Weights of a small transformer language model: 656M tokens.
Each number is 128 + 32 x the weight over the matrix's rms, rounded and kept within 0 to 255. Layers, rows and columns count from 0.

# layer 4 MLP down (transposed), 1728x576, rms 0.143, rows 896-911, columns 144-287
[[187 143 116 136 117 125 179 122  93 149 128 117  94 122  81 112 167 148 171 122  72 116 119  92 186 125  81 122 129 104  97 151 109 110 142 113 116 148 145  87  74 108  36 153 158 105 117 136 126 113 112 112  75 100 136 116 164  84 134 134 121 159 169 146 141 170 132 166  97 115 139  97 115 118 160  91 108 119 112 171 112 118 126 138 125  67 128 108  84 143 142  77 136 101 138 161 159 107  92 111 148 205  92 108 145 125 162 136 162 132 148 127 102 147 144 118 134 138 128 177 132 149  96 196 103 152  87 128 111  85 134 159 160 202 168 107 119 153 161  95 180 114 174 172]
 [194 121  93 158  92 148 128  79 159 104 140 140 186 165 128 116 162 121  89 123 116 150 138 148 117 124 136  99 138 177 166 179  99 204 125 148 189 116 106 122 117 112 160  74 121 122  84 116 168 120 168 175 126 149 150 159 180  83 125 124 134 125  99 178 143  89 119 149  93 135 140 110 197 133 148 131 122 135 129 187  92 139 167 102 126 115 111  94  92 100 156 120 133 164 111 108 131 127 143  87 131  91 101 128 132 121 117 111 183 168 125 122 127  85 136 129 174 100 155 119 171  60 167 113 157  88 125 122 106 181 163  62  81  66 143 105 153 117 142 124 155  95  57 121]
 [115 110 208 119 134 112  92 167 159 147 145 112  93 127 148 165 133 151 128  97 149 113 134  97 178  98 109 121 149 114 159 138 112 147 127 112 103 206  87 130 161 150  97 123 130 133 116 136  48 120 155 157 142 138  89 104 151  78 135 127 151 109 101 152  58 115 171 182 130 169 121 101 141  81 112 146  88 116 155 170 162 145 124 139 172 141 149 154 153 143 140 137 132 202 140 104 133  75 100  99 114 121  89 112 150 148 111  95 138 107 148  73 161 151  86 122 120 164 155  72 193 143 136 136 130 179 125 170 106 106 167 111 128 110 117 124 137 149 113 105 184  79 141 115]
 [136 130 155 165 144 167  75  99 108 159 138 139 151 110 112 135 126 116 133 131 149 189  98 165  98 110  33  99 142  98 129 111  98 159 134 136 104 107 156  96  89  80 192 127  86 120 118 101 102 112 126 103 153 136 117 127 200 165 126 151 168 143 167 133 170 107 162 124 131 146  98 108 164 164  97 122 113 137 136 147 146 120 144 142 179 107 131 102 144 128 114 141 149 146  88 143 177 122 102 129  71 125 128 106 146  90 122  43 129 206 134 161  91 127 110 110 113 131 146  91 140 105 113  76 179 163 136  56 159  85  97 126 118 143 167 173 116  77 174 123  77 107 161  64]
 [138  73 144 153 120 168 128  90 123 125 145 133 126 102 122 135 164 105  89 100 199 149 116  97 114 149 140 161 164 112 110  51 151  94 115 170 120 140 125 123 102 126 144  70 170 138  98 139 173  78 116 140 169 103 149 164 181  82 101  98  92  91 130 103 175 185  67 142 107 127 161  54  87 140  70 218 150 149 114 111 114  88 164 128 187 146 132 147  94 131 140 181 149 163 103 147 128 127 138 137 156 126  81 123  45 133 110 146 144 118 154 129 146 143  70 149 166  75 117 150 123 189 136 133 156 132 118 118 141 202 118 139 142 113 143 140  74  75  80  82 141 145  81 135]
 [ 88 116 105 163 109 177 151 177 129 126 182  97 130 142 151 165  78 134 112  78 126  98  87 194 113 112  92 125 125 106 108  39 188 133 154 152 138 169 163 110 141  80 108  63 109 144 106 146 132 163 147 189  82  76 127  70 130 144 200 104 192 166 133 142  73 155 167 193 120 151  99  88 156 123 126 161 170 185 133 112 130 170 165 110 170 220 132 142 116 149 127 150  81 125 180  87 140 142  98 103 112 165 135 152 111 122 138 102 124 167 130 113 106 128 120  91 126 144 149 190 121 151 107 157  87 147 119  78 142 108 124 104 136 103 144 120 116  94 146 123 108  92 106  93]
 [153 127  72  99 128 105  85  59  94 165 141 158 149 148 105 128  71 104  72 116  91 191 129  98  92 116  57  82 128 160 126 141 101 163 125 142 124 116 165 121 122  91 135  83 101  87 166 160 163 169 167  75 157 128 169 163 136  77 132  91 105 185 117 112 116 178 144 156 113 112 172 145 123 164 171 123 114 106 132 142 143 152  92 131 158  75  94 150 161 149  66 117 160 100 127 148 141 185 158 131 183 135 168 148  94 132 115 153  91 139 217 137 176 108 114 136 156 130 179 122 164 136  95 128 155  85 157 170 101 120 142 105 142  91 133 124  62 157 165 125  83 142 132 121]
 [144 114 113 152 143 139 113 144 168 102 123 155  84 127 127 161 111 113  69 127  93  63 142 160 117 213 106 169  73 169 149 122 104 103 153 162 110  90 157 128 179 119 125 117 169 184 127 138  76 112 206 125  98 190 118  57 134 124 148 135 112 146 145 119 134 184 109 127 124 107 185 106 121 110 118  94 123 129  83  89 192  50 116 138  99  74 182 134  74 112 130  87 151  89 120 105  92 146 116 147 126 161  60 120 158  92 104 117 124 165  79 189 168 142 113 133  95 113 101 136  61 137 152 149 140 119 173 135 130 158  98 130 178 135  72 120 134 129  79 117 158 110 122  77]
 [ 49 148 144 143 158 163  95 144 216 143 141 165 170 155  76 114 100 147 128  97 186 145 147 162  90 130 146 146  80 104 100 101  88 155 124 111  96  74 135 124 142 129  82 121 125 178 154  98 134 115 121 164 155 132 141 111 232 109 133 162 103 137  78  58 134 110 194 136 103  84  61  97  78 142 128  72  78 139 141 127 166  86 108 124 131 193 154 129 115  92 148 132 161 111 176 151 116 134 139 130 134 120 187 141 104 110 159 159 127  75 122 123 116 104 140 142 150 142 140  60 165 110 106  87 137 104 114 158 148  78 122 140 188 142  89 118 169 133 124 124 145 128  65  69]
 [171 107 104 164 101 144 168 158 150 100 120 167 171 130 156 133 126 129  92 164  92 168 114 125 103  84 122 128 129 111 133  97  71 142 104 109 200 121  72  61 103 139 101 127 120 134 156 136  59 138 126 138 159 132 101 193 155 151 112 140 134 114 122 134  71 161 135 117 169 108 113 178 154 161 127 140 117 137 146  42 133  92 126 184 108 140 104 120 139 124 150  73 119 143 145 157 154 134  85 117  50 102  97 110 154 116 155 151 115 149 118 149 155 220 176 151 135 108 139  75 198 112 105 125 180 167 168 199 141 135 132 173 225 176 113 149 151 120 128 124 130 152  73 173]
 [ 75  55 130 132  83 135 140 160 138 139 122  60 201 134 132 117 169 120 120 164 126 108 137 115 168 148 139 138 141 118 157  63 111 153 122 111 124 143 183 126 113  85 158 141 114 113 162 109 187 149 170 128 104 168 121 119 103 186  91 124 154 166 147 172 147 119 145 108  96 134 200 184  89 141 173 122 107 132 179 147 224 128 148  56  65 142 140 179  69 134 149 127 155 187 213 121  89  75 189 155 155 135 103 180 127 115 191 148  89 170 139 117 107  96 144  95 199 155 129 108 148 135 159 146 115 175 154 119 119  79 151 113 153 110 127 128 141  67 123 170 166 149 117 101]
 [118  95 123 113 101 149 180 164 199 163 133 120 116 123 151 116 183 104  95 116  88 100  80 110  76 186  59 125 166 133  97 129 111 190 129 131 180  90  38 132 125 149 155 130 136 166 131 125  28  97 107 189 121 109  77  96 141 163 102  56  30 114 129  87 105 142 103  95 114 160 130 168 158  81  56  87 125 103 162  92 166 122 103 120  76 117 135 176 146  60 157 124 177 137 121 118  83 159 177 140 182 103 124 101  85 136 110 119 120  71  49 130 167  97 135 145 163 109 111 100 169 158 122 128 112 106 114 124 123 125 160 166 110 137 122 105 134 116 130 130 113  80 144 140]
 [100 117  86 125 143 198 138  68 147 126 109 171 176  74 109 126 182 115 181 116 135 115 153 115  84 131 146  76 115  71  88 125  97 151 110 144 141 139 128 140 158 119  65 130 101 117 131  46 106 173 116 141 100  96 140 101 138 171 150 140 225  95 132 141  98 137 112 115 110  60 146 171 125 190  87 109 125 147 159 150 100 159 133 168 169 175  99 113 200  86  89 109 132 142 131 173 113  88 179  93 139 160 133 159  92 122 127 112 150 125 127 122 156 123 146 122 130 102  83 130 176 135  92 150 113 152 159 188 136 161 171 130 124 124 114 107 186  98  79 134 120  52 111 143]
 [102 107 117 166 148 160 126 145 189  90 112 153 168 129 151 180  76 149 170 115 127 124 164  91 164 126 154 133 135  94  64 108 104 121 109 155 120 106 110 183 150 203  43 105 202  93 144 161 142 120 141  90 139 160 166 120 174  97 102 113 167 172 115 125 118 161 107 147 136 137 159 126  95  40  93 136 113  99  90  92  78  89 148 160 149  96 157  83 102 167  76 168 119 130  99 176 122  49  69  80 117  89 157 113 171  83 155 135 119 107 131  64 148 166 118 173 128  74 121 106 123 156 154 171 169 118 141 166 148 149 117 146 177 154 145 135 101 186 158 168  93 131 178 165]
 [ 94 111 148  91 131 174 128  90  88 195 152 126  77 170 130 120 165 151 137 171  83  88 123 168 144 100 180 117  80 105 168 152 143 123 107  89 131 143 133 175  91 142 128 127 104 132 160  85  99  79 126  95 118 114 164  86 141 165 136  91 104 132 149 138  91 137 131  87 158 154 146 130 110 140 147 130  77 103 112  99 143 110 143 173 120 179 173 133 137 171 148 167 142 137 128 127 129 116 100  81 110 100 161  78 123 109 136 150 166  37 110 121  73 129 172  71  99 179  92 129 167 130 121 132  73 135 113 167 102 105 130 117 119  83 179 128 134 149  79  75  56 139 158 127]
 [ 87 156 114  92 106 116 126 170 163  91 139 134  96 111 128  84 127 117 165 139 115  96 144  89 101 112 127 148 156 132 175 125  92 145 100  85 106  84  72  93 154  88 103 133  94 117 138  99 137 170 108  80 156 186 107 129 102  99  85 129 121 186 130 151  96 145 102 122 100 131 128 176 144  98 144  92 187 161 139 106 136 100  78 112 111 114 138 108 125 102 101 134 110 133 157 114 129 142 124  96 153 110  79 113 142 122  85 119 117 134 177  72 164  60 125 164 119 155 100 146 119 113 151 106 108 105  90 110 129 133  76 158 109 177  95 180 144  88 153 138 155  58  69 165]]
# layer 4 MLP gate, 1728x576, rms 0.13, rows 897-912, columns 144-287
[[116 133  99 146  87 127 137 124 147 106 144 126 130 135 124 159 143 124 136 155 109  97 113 172 158 110 130 103 191 197 115 145 101 149 139 101 163 136 203  88 136  93 150 185  76 117 161 142 140 145 158 178 138 166 111 124 151  76  41 175 105 168 119 157 137 103 112  68 105 167  68 162 142 114 119 130 113 106  67  85  93 116 146 132 147 174 175 171 138 129 106 165 109 146  74 135  82  75  94 141 152 120 104 171 144  99 116 140 133 147 163 140  97 146 136 177 163 135  97 165 112 173  92 104 106 123  95 164  97 147 123 103 131 127 122  84 165 112 140 115 125  85 132 126]
 [ 94 165 154 125 170 114 147 133 145  49 137 149 114  99  86  75 141  98 104 122 107 140 199 209 132 103 132  91 100 111  94 129 128 135  94 118 134 108  79 123  73 134 118 160 127 106 145 140 137  91 133 120 127 193 122 106 142 134 114 148 135 160 175 131 123 124 110 157 112 137 108 102 175 130 135 149 116 173 159  98 127  90 151 109  83 110 107 100 170 203 122 227 134  89 127 122  76 128 140 135  80 152 169  94  62 100 122 190  96  94 170 191 135 109 111  77 145 164 127 161 176 144  66 123 122 211 101  78  44 111 135 123  83 114 131 188  99 133 189 127 115  69 119  84]
 [130 136 161 142 151 212 124 116 134 136 155 130 145 195  71  69  94  95 144  61 124  97 116 112 154 147 102 160 136 177 103 116 126 163 110  99 123  77 134 118 127 102 134 111 128 151 145 176 134 152  97  93 109 141 144  79 141 111  75  96 150 125 131  93 146 206 196 146 168  87 126 140 152 130 132 107 127 116 125 101 127  90 140 109 130 117 151 153 131 100  89  73 108 149 142  78 134 198  92 149  86 102 168 132  66 117  74 146 138 157 101 144 165 129 136 168 120 146 123 144 179  98 160 129 164 167 121 122 181  94 115 191 114 163 146  87 116  81 106 117 171 107 164  90]
 [136  71 147 103 110 133 155 101 119 156 119 157 154 139 145 155 160 176  53 100 125 169 123 120 150 200 148 147 117 103 148 114  85 162 183 117 131 160 110 155 163 107  85  91 110 127 131 137 123  71 134 157 145 104 143 134 114 104 129 123 157 120 172 115 123 135  45 141 109  87  96 139  78  91 133 113 133  81 159  88 131 128  97 155 115  91  83 138  73 164 156 161  90 153 118  81 112 135  99 152 192 155 109 140  74 120 126 107  89 117 152 159 117 136 117 167 149  75 120  99 144 132 151 143 160 153 150 115 158 161 169  78 152 182 100 147 165 116 115  83  64 182 114 160]
 [176 104 106 141 246 181 141  96  99 177  96 151  54  85 132 121 108  81 157 176 128 132 166 158 176 176 125 126 144 105  93 129 161 126 160  94 107 179 155 155 137 147 125 156 138 126 105 152 136  91 183  91 108 186 149 133 109 135 150 157 159 105 169 174 158 173 179  95 123  95 118 179 106 149 151 132  68 112  90 113  91 151 101 166 136 127 129 136 122 122 133  61 121 119 126 101 118 128 109 124  71 107 133 140  93 172 158 117 161  79 130 196 137  79 101 145 143 175 140  95 108 154 163  72 152  89 116 179 159 153 143 164 153  91 187  86  96 128 119 112 121  98  89 146]
 [163 150 160  87 160 114 115 166 144 159  91 148 159 206 114 113 140 131 106 127  71 171 142 171 113  90 119 108 144 148 129 109 105  96 155  44 121 141 189 152 154  38 140  60 155 137 124 167 127 120  82 151 142 174 156 145 151 165  92 146 156 142  80 148 139  96 142 146  88 100 157 127 175 175  62 135  96 179 160 118 132 100  55 128  81 129 148  91 140  96 186 174  92 158 131 120 146  61 142 144  66  91  84  91 124  81 159 118 179 145 167 147 122 106 131 176 141 162 112 163 130 139 198 133  99 180 102  45  99 114 166 156 171 175 165 139 150 160  90 118 142 149 113 133]
 [171 143  87  92 220 113 117 118 114  67 130 115 106 167 106 173 105 142 131 176  76 134 148 142 158  99 134 139 128  94 130 126 177 112 122 114  97 136 168 145 119 109 122 122 166 158  79 117 154 124 143 162 110 111  88 110 134  42 129 148  84 115 120 121 125 106 176  63 108 128  88 146 160 156 148  99  97 140 130  95 154 136  99 172 117 101  95  96 118 134  55 128 196 137 170 182 149 147 131 123 150  79 164 132 121 126 133 100 171 171 119 132  81 138 122 120  88 149  97 141 108 159 124  72  69 140 152 150 131  54 143 164 157 148 167 186  63 124 152 134 126  78 143 166]
 [113 134 128 156 124 128  95 112  42  82 109 139 145 180 108 157 131 170 113 115 143  84 139 109 132 128 130 144 134 122 132 102 124 120 151 128 118 124 111 113 167 104 130 130 127 165  87 139 152 126 124  75 177 104 172 165  87 170 115 177 142 106 188 109  62 155  79  95 159 163 116 134 110 140 161 130  93 136 189 127  85 133 120 193 183 143  99 138 133  91 125  97 149 118 145 121 173  95 113 123 131 107 133 104 166 180 119 104 156 128 168  90 165 151 170 104 115 128  97 122 138 129  48 160 120 115 154 194 151 145 115 123 163 147 124  93  91 137 165 131 150 116 209 148]
 [159 104 191 112  59 111  52 104 161 125  96  79 128 125 108 141  99 180 104 174 151 143 102 105  57 197  86 125 124 100 105 158 102 119 112 175 172 100  93 153 114 140 166 133 156 118  89 163 119 142 149 106 162 104  99 110 141 118 165 116 161 116 104 116 118 150 140  86 161 130  83  81 126 128 112 140 146  78 164 102 182 105 111 141  81 130 198  62 122  64 181 175 133 168 106 144 111 156 162 109  87 107 127 123 171 143 184 142  92 162 132 166 103 155 148  83 126 165 146  32  80 115 138 120 187  83 188 111  90 112 232  84  51 108 185 115 118 137  81 107 140 111 129 119]
 [ 69 157 106  72  85 159  86  27 150 125 124 147 145 129 104  87 169  86 149  77  56  53 139 121 205  81 121 157 103 110 143 120 110 135 173 141 127  48 118 130  98 142 131 152 185 226 162 130 141 122 138 211 125 117 121  72 155 153 158 104 179  57  80  73 118 132 134 147 136 169 152 189 148 151 119 140  65 121 146  72 137 121 143 122 103 126  77  91  91 150 127 167 114 129 119 112 130 110 174 128  82 123 168 126 122 121 119 109 150 142 171 199  99  97  63 116  92 178  64 170  85  90  89 155  87 100 107 136  77 162 158 139 149 148 149 153 112 137  44 148 141 138 121 103]
 [133  75 145  92 146  96 116 128 141 155 173 153 111  88 129  88 163  88 220 156 177 140  80 141  92 131 171 125 116  89 154 129 105 120 173 134  94 102 164 136 162 142 102 119  74 165 183 130  79 116  77 170 104 132  92 106 120  98 132 193  62  96 110 169  95 107  98 143 122 170 154  90  95  93 175 136  89 124  59 153  98  89 164 127 131 203 143 187 149 133 142 127 210 116 162 186 136  53 201 112 142 101 149 131 138 129 195 161 132 178 139 134 115  86 123  90 122 165 111 117 154 133  41  91 150 157 146 120 102 129 129 155 117 118 154 143  89 103  90 150 100 139 124 142]
 [192  86 167 161 124 157 140 103 138 126 145  95 139 117  82  40 168 127 247  97 129 184  59 129 146 131 136  99 122 104 166  95 126 104 150  91  62 102 143 108  74 152 152  81  92 148 127  87 164 129 119 163  95 155 105 132 117 108 172 134 186 139 105 122 128 102 111 131  94  85 141  98 162 174  83 161 104 162  97  96 145  95 112 101 132 137 119 134 119 166 216 130 138 118 122 132  72 138  83  55  69  83 150 132 122 138 151 129 100 200 149 179 149 131 117 126 162 131  85 132 204 130 187 232 131 159 137  80 127 134  98 140 184 119 172 136 122 140 116 107 100 105 105 150]
 [174 181 186 147 184 138 147 101 141 120  94 132 145 122 184  95 143 135 124 132 124  50  94 147  83 154 123 154 124 118 159 126 148 126 119 174 114 146 130 128 125  37 203 180 164 127 134  80 227  91 114 142 215 143 166 135 162 113 137 116 142 158 191 138 119  85 104 163 164 127 122 142  88 169 147 162 170 122 131 104  86 113 105 117 159  91 114 103 136 166 110 109 105 116 207 112 143 122 135  68  79  81 104  85 164 120 125 119 162 133 111 123 145  51 130 110  93 168 112 141 123 116  74 140 117 119  99 137 122 102 122 129 125 104 143 143 114 159 176 144 132 127 187 108]
 [152 135 106  69 105  64 156 148 165 157 143 177 148 129 116 137  81 117  79 100  77 140  94 118 131  92 131 151 127 133 131 101 127 143  74 110 134  95 140  98 152  74  97  91 118 121 137 132  77 144 144  65  88 116 106 124 141 133 120 115  70 130 125 162 167 118 100 141 143 134 134 134 126 154 121  96 152 135  88 123 150 171 135 102  98 139 161  72  65 163 155 173 133  58 161 152 121 117 106 133  89 135 138  89 173 100 151 172 148 120 109 166 121 103 140 132  87 102 118 109 146 168 101 138 145 119 140 142  70 139 113 182 163 108 160  68 113 104 159  99 156 136 184 159]
 [136  74 164 104 134 179  95 160 207 168 117 146 175 141  95 148 114 123 154 166  87 145 254 156 128 197 128 119 140  71 137 157 101  47  66 117 114 104 150 123 167 149 123 111  71 173 139 194 109 136 137 123  79 118  99 129 151 113 140 121 125 118 145 162 127  95 116 148 120 138 133 136 126 157 170 151 150 118 139  84 137  81 181 183 152 157 123 136 175 101 144 143  98  93 103 134 125 173 105  97 178 149 148 152 118 171 123 173 109  96 113 123 102 182 125 100 167 154 136 151 110 164 136 132 128 151 218 124 135 144 105 113 159 138 172 121 110  90 137 164 144 120 113 164]
 [201 137  76 177 146 112 150  76 130 140 145  96 132  53 143 193 163 185  99 124 117 121 128 161  95  20 107 122 158 105 125 129  84 124 161  61 115  96  95 140  91 141 167 154 145  87  73 150 114 185 128 110 120 127 150 136 128  91 126  90 152 101 122 138 134 137 158 155 121 145 154 140 137 143 154 177 179 150 141  86 124 127 146  93 151 172  80 181 194 131  79 163 147  56 170 172 124  78  41 169 110 109  86  97 111 154 184 122 142 160 189 124  75  96 187 147 140 160 124 152 110 127 120 154 141 113 163 188 137 131 129 154  79  69 144 189 123  85 180 107 119  74 119 191]]
# layer 4 MLP up, 1728x576, rms 0.132, rows 897-912, columns 144-287
[[102  96 110 143 136 121 144 127 177 134 125 131 102 145 156 141 130 136 182 160 146 101 167 128 141 153  95 122 158 148 160 124 126 182 133 141 133 132  81 120 146 138 112 141 171  99 126 111 130 153 133  99 128 111 112 139  89 155 108 109 116 166 171  96 135 110 130 165 111  97  94 121 117 132 154 159 136 152 155  96  77 156 183 187 161  80 115 159 104 122 128 122 120 132 168 122 116  98 104 186 154  71 124 123 107  95 141 168 140 141 185 142 118 146 135 155 126 131 147  89 208 125 148  96 135 137 111  85 106 150 161  92  58  89 129 125 162 102  79 139 130 108 128 181]
 [ 92 167 116 180 118 149  96 189 178 116 132 115  99 160 120 162 160 138 118 117 142 151 210 140 167 112 167  90 154 116 138 128 135 176  71 142  85 123 108  97 130 131  77 105 132 127 153 154 110 100 102 132 111 150 166 141 151 101 111  95  82 143 116 134 143 165  96 128 137 137  75  75 161 142  93 153  75 104 162 110  88 100  62 168 109  89  84  87 100 138  99 125 104  69 186 155 168 175  99  95 157 142 130  80  58  95 116 107 116  68 122 133 103 156 136 105  89 125 171  68 120  91 120 120 158 114 111 141 180 181 131  85 109 109 132 133 120 119 176 162 127 126 180 132]
 [126 128 128 191 180 161 146  78  81 111 128 129 105  74 120  77  95  95 166 139 147  77  99 170 157 134  79 130 127 114 156 109 179 182 106 168 169 103 102 151 155 151 121  62 120 119 101 158 144  90 151 117 128  78 157 164 143 127 113 109 151 104 191 149  80 197  62 101 146  79 120 182  66 161 143  84  67  92 143 129 168  88 128 161 128 151 103  91 124 138  71  64 139 111 127 111 130 134  69  76  82 182 146  93 123  95 116 158 119 132 152 136 215 126 156 102 106  94 187 106 160 130 123 169  68 116 149 146 161 104 124 109 167  81 173 171 153 172 146 110 164  84 114  55]
 [119  95 139  92 133 121 129 207 139  87 180 172 131 144 159 178 117 122 108 162 124 124 116  98 112 135  80 151 136 137 113 147 163  57 123 115 109 152 136 122 165  60 157 142 122 149  98 157 116 124 169 130 125 162 129  93 166 165 156 141 110 177 124  44 118 150  73 158  62 166 134 172 127 134 130 148  83 111 102  92  84 109 117 127 128 151  50 126 114  88 105 133 123 138 139 106  84 139 133  91 149 180 142  88 127 181 127 168 109 123 144 168 117 162 148 123  86 143  84 126 154  72 147 106 102 116 115 150 113  91 134 136 142  77 139 147 117 189 117 112 136 104 161 122]
 [ 75 163 102  89  81 146 133 122 175 133 114 123 134  48  70 169 140 135  77  91 212 108 146 136 120 142 173  70 102 131 110 129 139 140 155 126 149 154 166 159 135  91  88  95 149 163  94 186 108 119  95 165 117  94 121  95  98 148 189 166 132  80 106  92 129  89 112 158 107 111 126 142 131  88  98 107 123 116 113 118 137 120 145 133 105  93 102 125  71 137 120 125 127 157 162 180 198 118 133 123 150 192 125  47 138  69 164 180 147 110 131 120 107 190 113 136 109 125 138 120 162 149  85 164  84 132 151  93  78 172 122 123  76 147  80 171 182 129 159 141 129 150  41 124]
 [106  89  91 139 116  56 174 169 168 122 146 170  86 100 111 154 116 144 166  80 107 146 185 119  90 122 146 149 125  92  87 122 131 130  96 104 167 134  99 170 156 153  94 105 135 166 239 113 133 152  95 121 119  96 117  85 191 163 188  83 119 138  92  98 139 117  65 151 159 192 150 125 109 105 135  96 125 149 112 126 170 142 196 101 159 163 116 177 171  28  93 127 141 129 135 115 117 119 128 131  90  74 163 146 154 136 189 128 138  51 115 136 104 159 108  93  61 165 141  70 141 174 154 122  86 148 154  94 125 106 105 128 125  81  99 105 128  97  90 141 144  91 118 209]
 [103 157 112 103 164 165 106 115 103  94 160 157 175 157 141 158 163 151 132 156 141  96 109 112  83 109 101 131 149 160  64  92 172 139 113 120 117 224 138 138  76 109 104 150 121  57 112 125  79 117 119 123  99 129  94 111 145 147 129 136 142 128 122 145 125 123 175 116 119 194 111 137 101 167 146  94 152 166 196  83 146 121 189 103 100  87 106 109  61 131  95  91 110  99 148 112 179 113  84 114 118 145 169 153 139 148 165 128  92 121 108 169  38 129 199 144 119 110 136 127 154  66 117  93 137  77 107 113 134 107 166 121 111 109 151 150  95  41 117 113 152 193 174 200]
 [ 99 136 209  88 120 139 144 152 128  86 102 134 143  82 139 125 119 112 115 110  80 118 141 131 106  93 115  89 148 174 183  62 175  83 167 110  58 148 126 142 129 111 119  95 138 111  92 163 140 199 156 118 151 196 124 108 144 108 108 151 108 163  91 111 164 119  91 161 192 173 114 135 102 106 108 108 140 116 112  73 104 130 131 132 103 169 160  62 154 106 168 105 131  91 130 125 131 143 116 134 116 121 130 101 115 185 138 122  82 114  96  74 191 116 140 113 188  25 103 103 113 201 140 144 154 154 100 153 167 122 111 101 140 166 116  94 131 134 115  76 113 139 103 142]
 [122 123  89 135 160 119 132 105 168 131 139 196 165 132 167 100  97 194 120 150 142  76 114 110 122  89 186 105 199 129 158 113 143  93 179 169 167 169 106 118 106 112 162 132  68 110 136  98 169 161 171 176 124 141  88 119 180  92 124 143 177 107 105 128 133 122  87 156  46 145 136  86 173 143 141  90  71 125  77 199 113 125 104 153 113 162 163 146 104 110 134 107 172 183 109 192  67 109 125 158 118  98 150 146 131 134 173 128 149 114 114  70 168 155 139 102 162 148 163 105 132 162 135 120 131 171 122 150 134 127 131 180 146 202 113  81 113 120 195 112 169 100  70 175]
 [ 84 153 170  96 117 129 105 117 104  43 125  87 129 137  88 137 134 103 171 111  58 139 160 110  76 220 148 124 149  89 164 225 182 127 101 136 186 101  72  86 129 159 151 126  81 177  94 144 108 154 146 105 194 189 166 137 149  68 191  91 192 148 133 122  66 149 177  93 131 107 116 156 116 181 147 124 142 134  85 129 176 136 191  95 111 119 126 100 164 129 134 109 197 140 165 114 156 176 198 109 108 146 177 105 116 103 113 143 176  85 121 124  94 121 165  96 132 102 141 131 120  86 128 180 126 205 136 151  91 110 134 156  72 147 105  91 142 151 133 119 175  98 118 148]
 [151 116 186 137 183 122 159 118 159 119  95 174 149 128 216 107 198  80 104 148 126  97 156  90 105 135  62 164  84  94 103 141 129  98  83 122 143 138 114  97 152 156 107 128 115 125 172  87 129 146 121 125  85 108 135 118 100 161 100 105 105  82 183 112  95 108 198 108  64 140 144 121  81 119 164 115 163 128 193 139 166  98  55 169  91 103 141 113 151 151 151 105 140  68 133 151  84 120 118 112 135 203 122 134 185 140 106 101 169 108 109 119 179 111 100 109 175 112 134 133 112 190 145 143 173 132 113 144  86  80  89 141 157 100 136 129 125 153 180  87  73 113 185 112]
 [159 109 157 159 124 133 170 149 143 134 120 131  69 126 219  93 139 102 110 122 151 160 128  42 158 145 118 149 122 127 171 145 155 172 126 173 156 132  94  43 181 135 151 104 142 131 150 132 160 191 180 157 108  43 147 117 175 119 108 148 120  83  95 122 108  91 107 148 103 160 163 135 192  88 166 138 107  50  93 183 127  95 163 145 169 112 129 161  61 183 158 176 164 108  90 116 183  78 143 157 128 133 129 116 137 116 149 121 139 134 161 115 150 157 103 173 142 114 118 148 110 129 116 190 156  94 134 104 162 117 147  96  99 145 175 163 213 118 113  53 133 109 131  73]
 [137 144  62 178 141 111  84 153 106 163 120 154 134 162 154 120 120 108 106 100 132 131 146 103  56  90 136 150 149 120 107  56 188 191  95 147  84  75 177 138  82 140  84 177 118 150 173 129  84 116  53 118 184 101 181  94 111 135  70 118 164 171  78 174 111 101 125 116 152 119  90 158 122 119 155  82  96 138 115  74 157 133 159 160 144 141 201 121  92 150 132 167 181 141 145 129 100 154  83 178  87 183 142 104 119 137 176 141  67 141 109 168  85 131  85  38 218  82 129  93 124  77 161 139  89 136 168 142 130 127  77 126  79 159 114 137 173 131 160 128  78  72 100 160]
 [ 98 111 155 185 107  93 136 185 155  99 137 148 147  43 165 112 115 126 132  91 142 141 102 157 131 103 107  69  85 165 127  91 167 141  84 105 109 204 183 104 134 136 147 143 199 163 156  83 156 206 150  98 126 169  93 130 155 160 163 194  82 161 107 117 150 121 109 123 119  88  67 170 211  82 142  84 200 151  84 168 154 121 105 156 138 150 103  70 145 131 152 145 158  75 181  90 154 136 194 124  52 160 111 130  97 107 132 196  67 148 147  92 176 157 150 111  86 151 167 125  60 126 163  85 119 136 120 183 126 111 145 127 138  86  89  93 111 117 110 122 142  93 138 107]
 [ 96  89 113  96 215 124 181 130 172 148 112 114 125 163 150 131 136 113 136 190 150 136 154  83 159 117 150 166 110 115  98  87 155 162 101 181  93 115 129 146 112 138 157  85 111 137 176 119 129 117 126 149 123 143 121 118 119 109  92 138  87 118 140 113 139 122 160  90 143  90 155 126 119 174 113 126  92 103  42  92 142 137 125 138 146 159 120 104 155 140 159 136 173 194 115 130 125 174 131 132  86 157 101 129 111 123 119  96 195 102 121 127 119  80 129 183  90 114  61 172 109 130 135 169  81  83 116 137  63 223 128 179  68  39 147 111 100 108 111 145  86 126 134 152]
 [172 139  65 107  99 166  87 118 141 128 139  81 102 150 153 113 125 137  98 146 110 120 140 141 185 132 106 135 139 165 114 109 151  98 113 137 150 185  87 124  83 179 124 122 153 108 128 105 120 153  97  93 128  76 135 115  95 180 125 123 116 166 129  35 114  70 155 136 136 162  90 126 153 112 132 100 160 150 187 104 165  86 104 121 172 138  61 132 215 128 107 153 131 140 155 133 102  97 126 204 132 152 179 122 103  91 147 151 128 150  92 110  83 153 147 150 121 154 110  47  63 133  97 135  87 140  76 127 119 150  92  96  72 141 179  99 131 202  85 143 103  99  88 112]]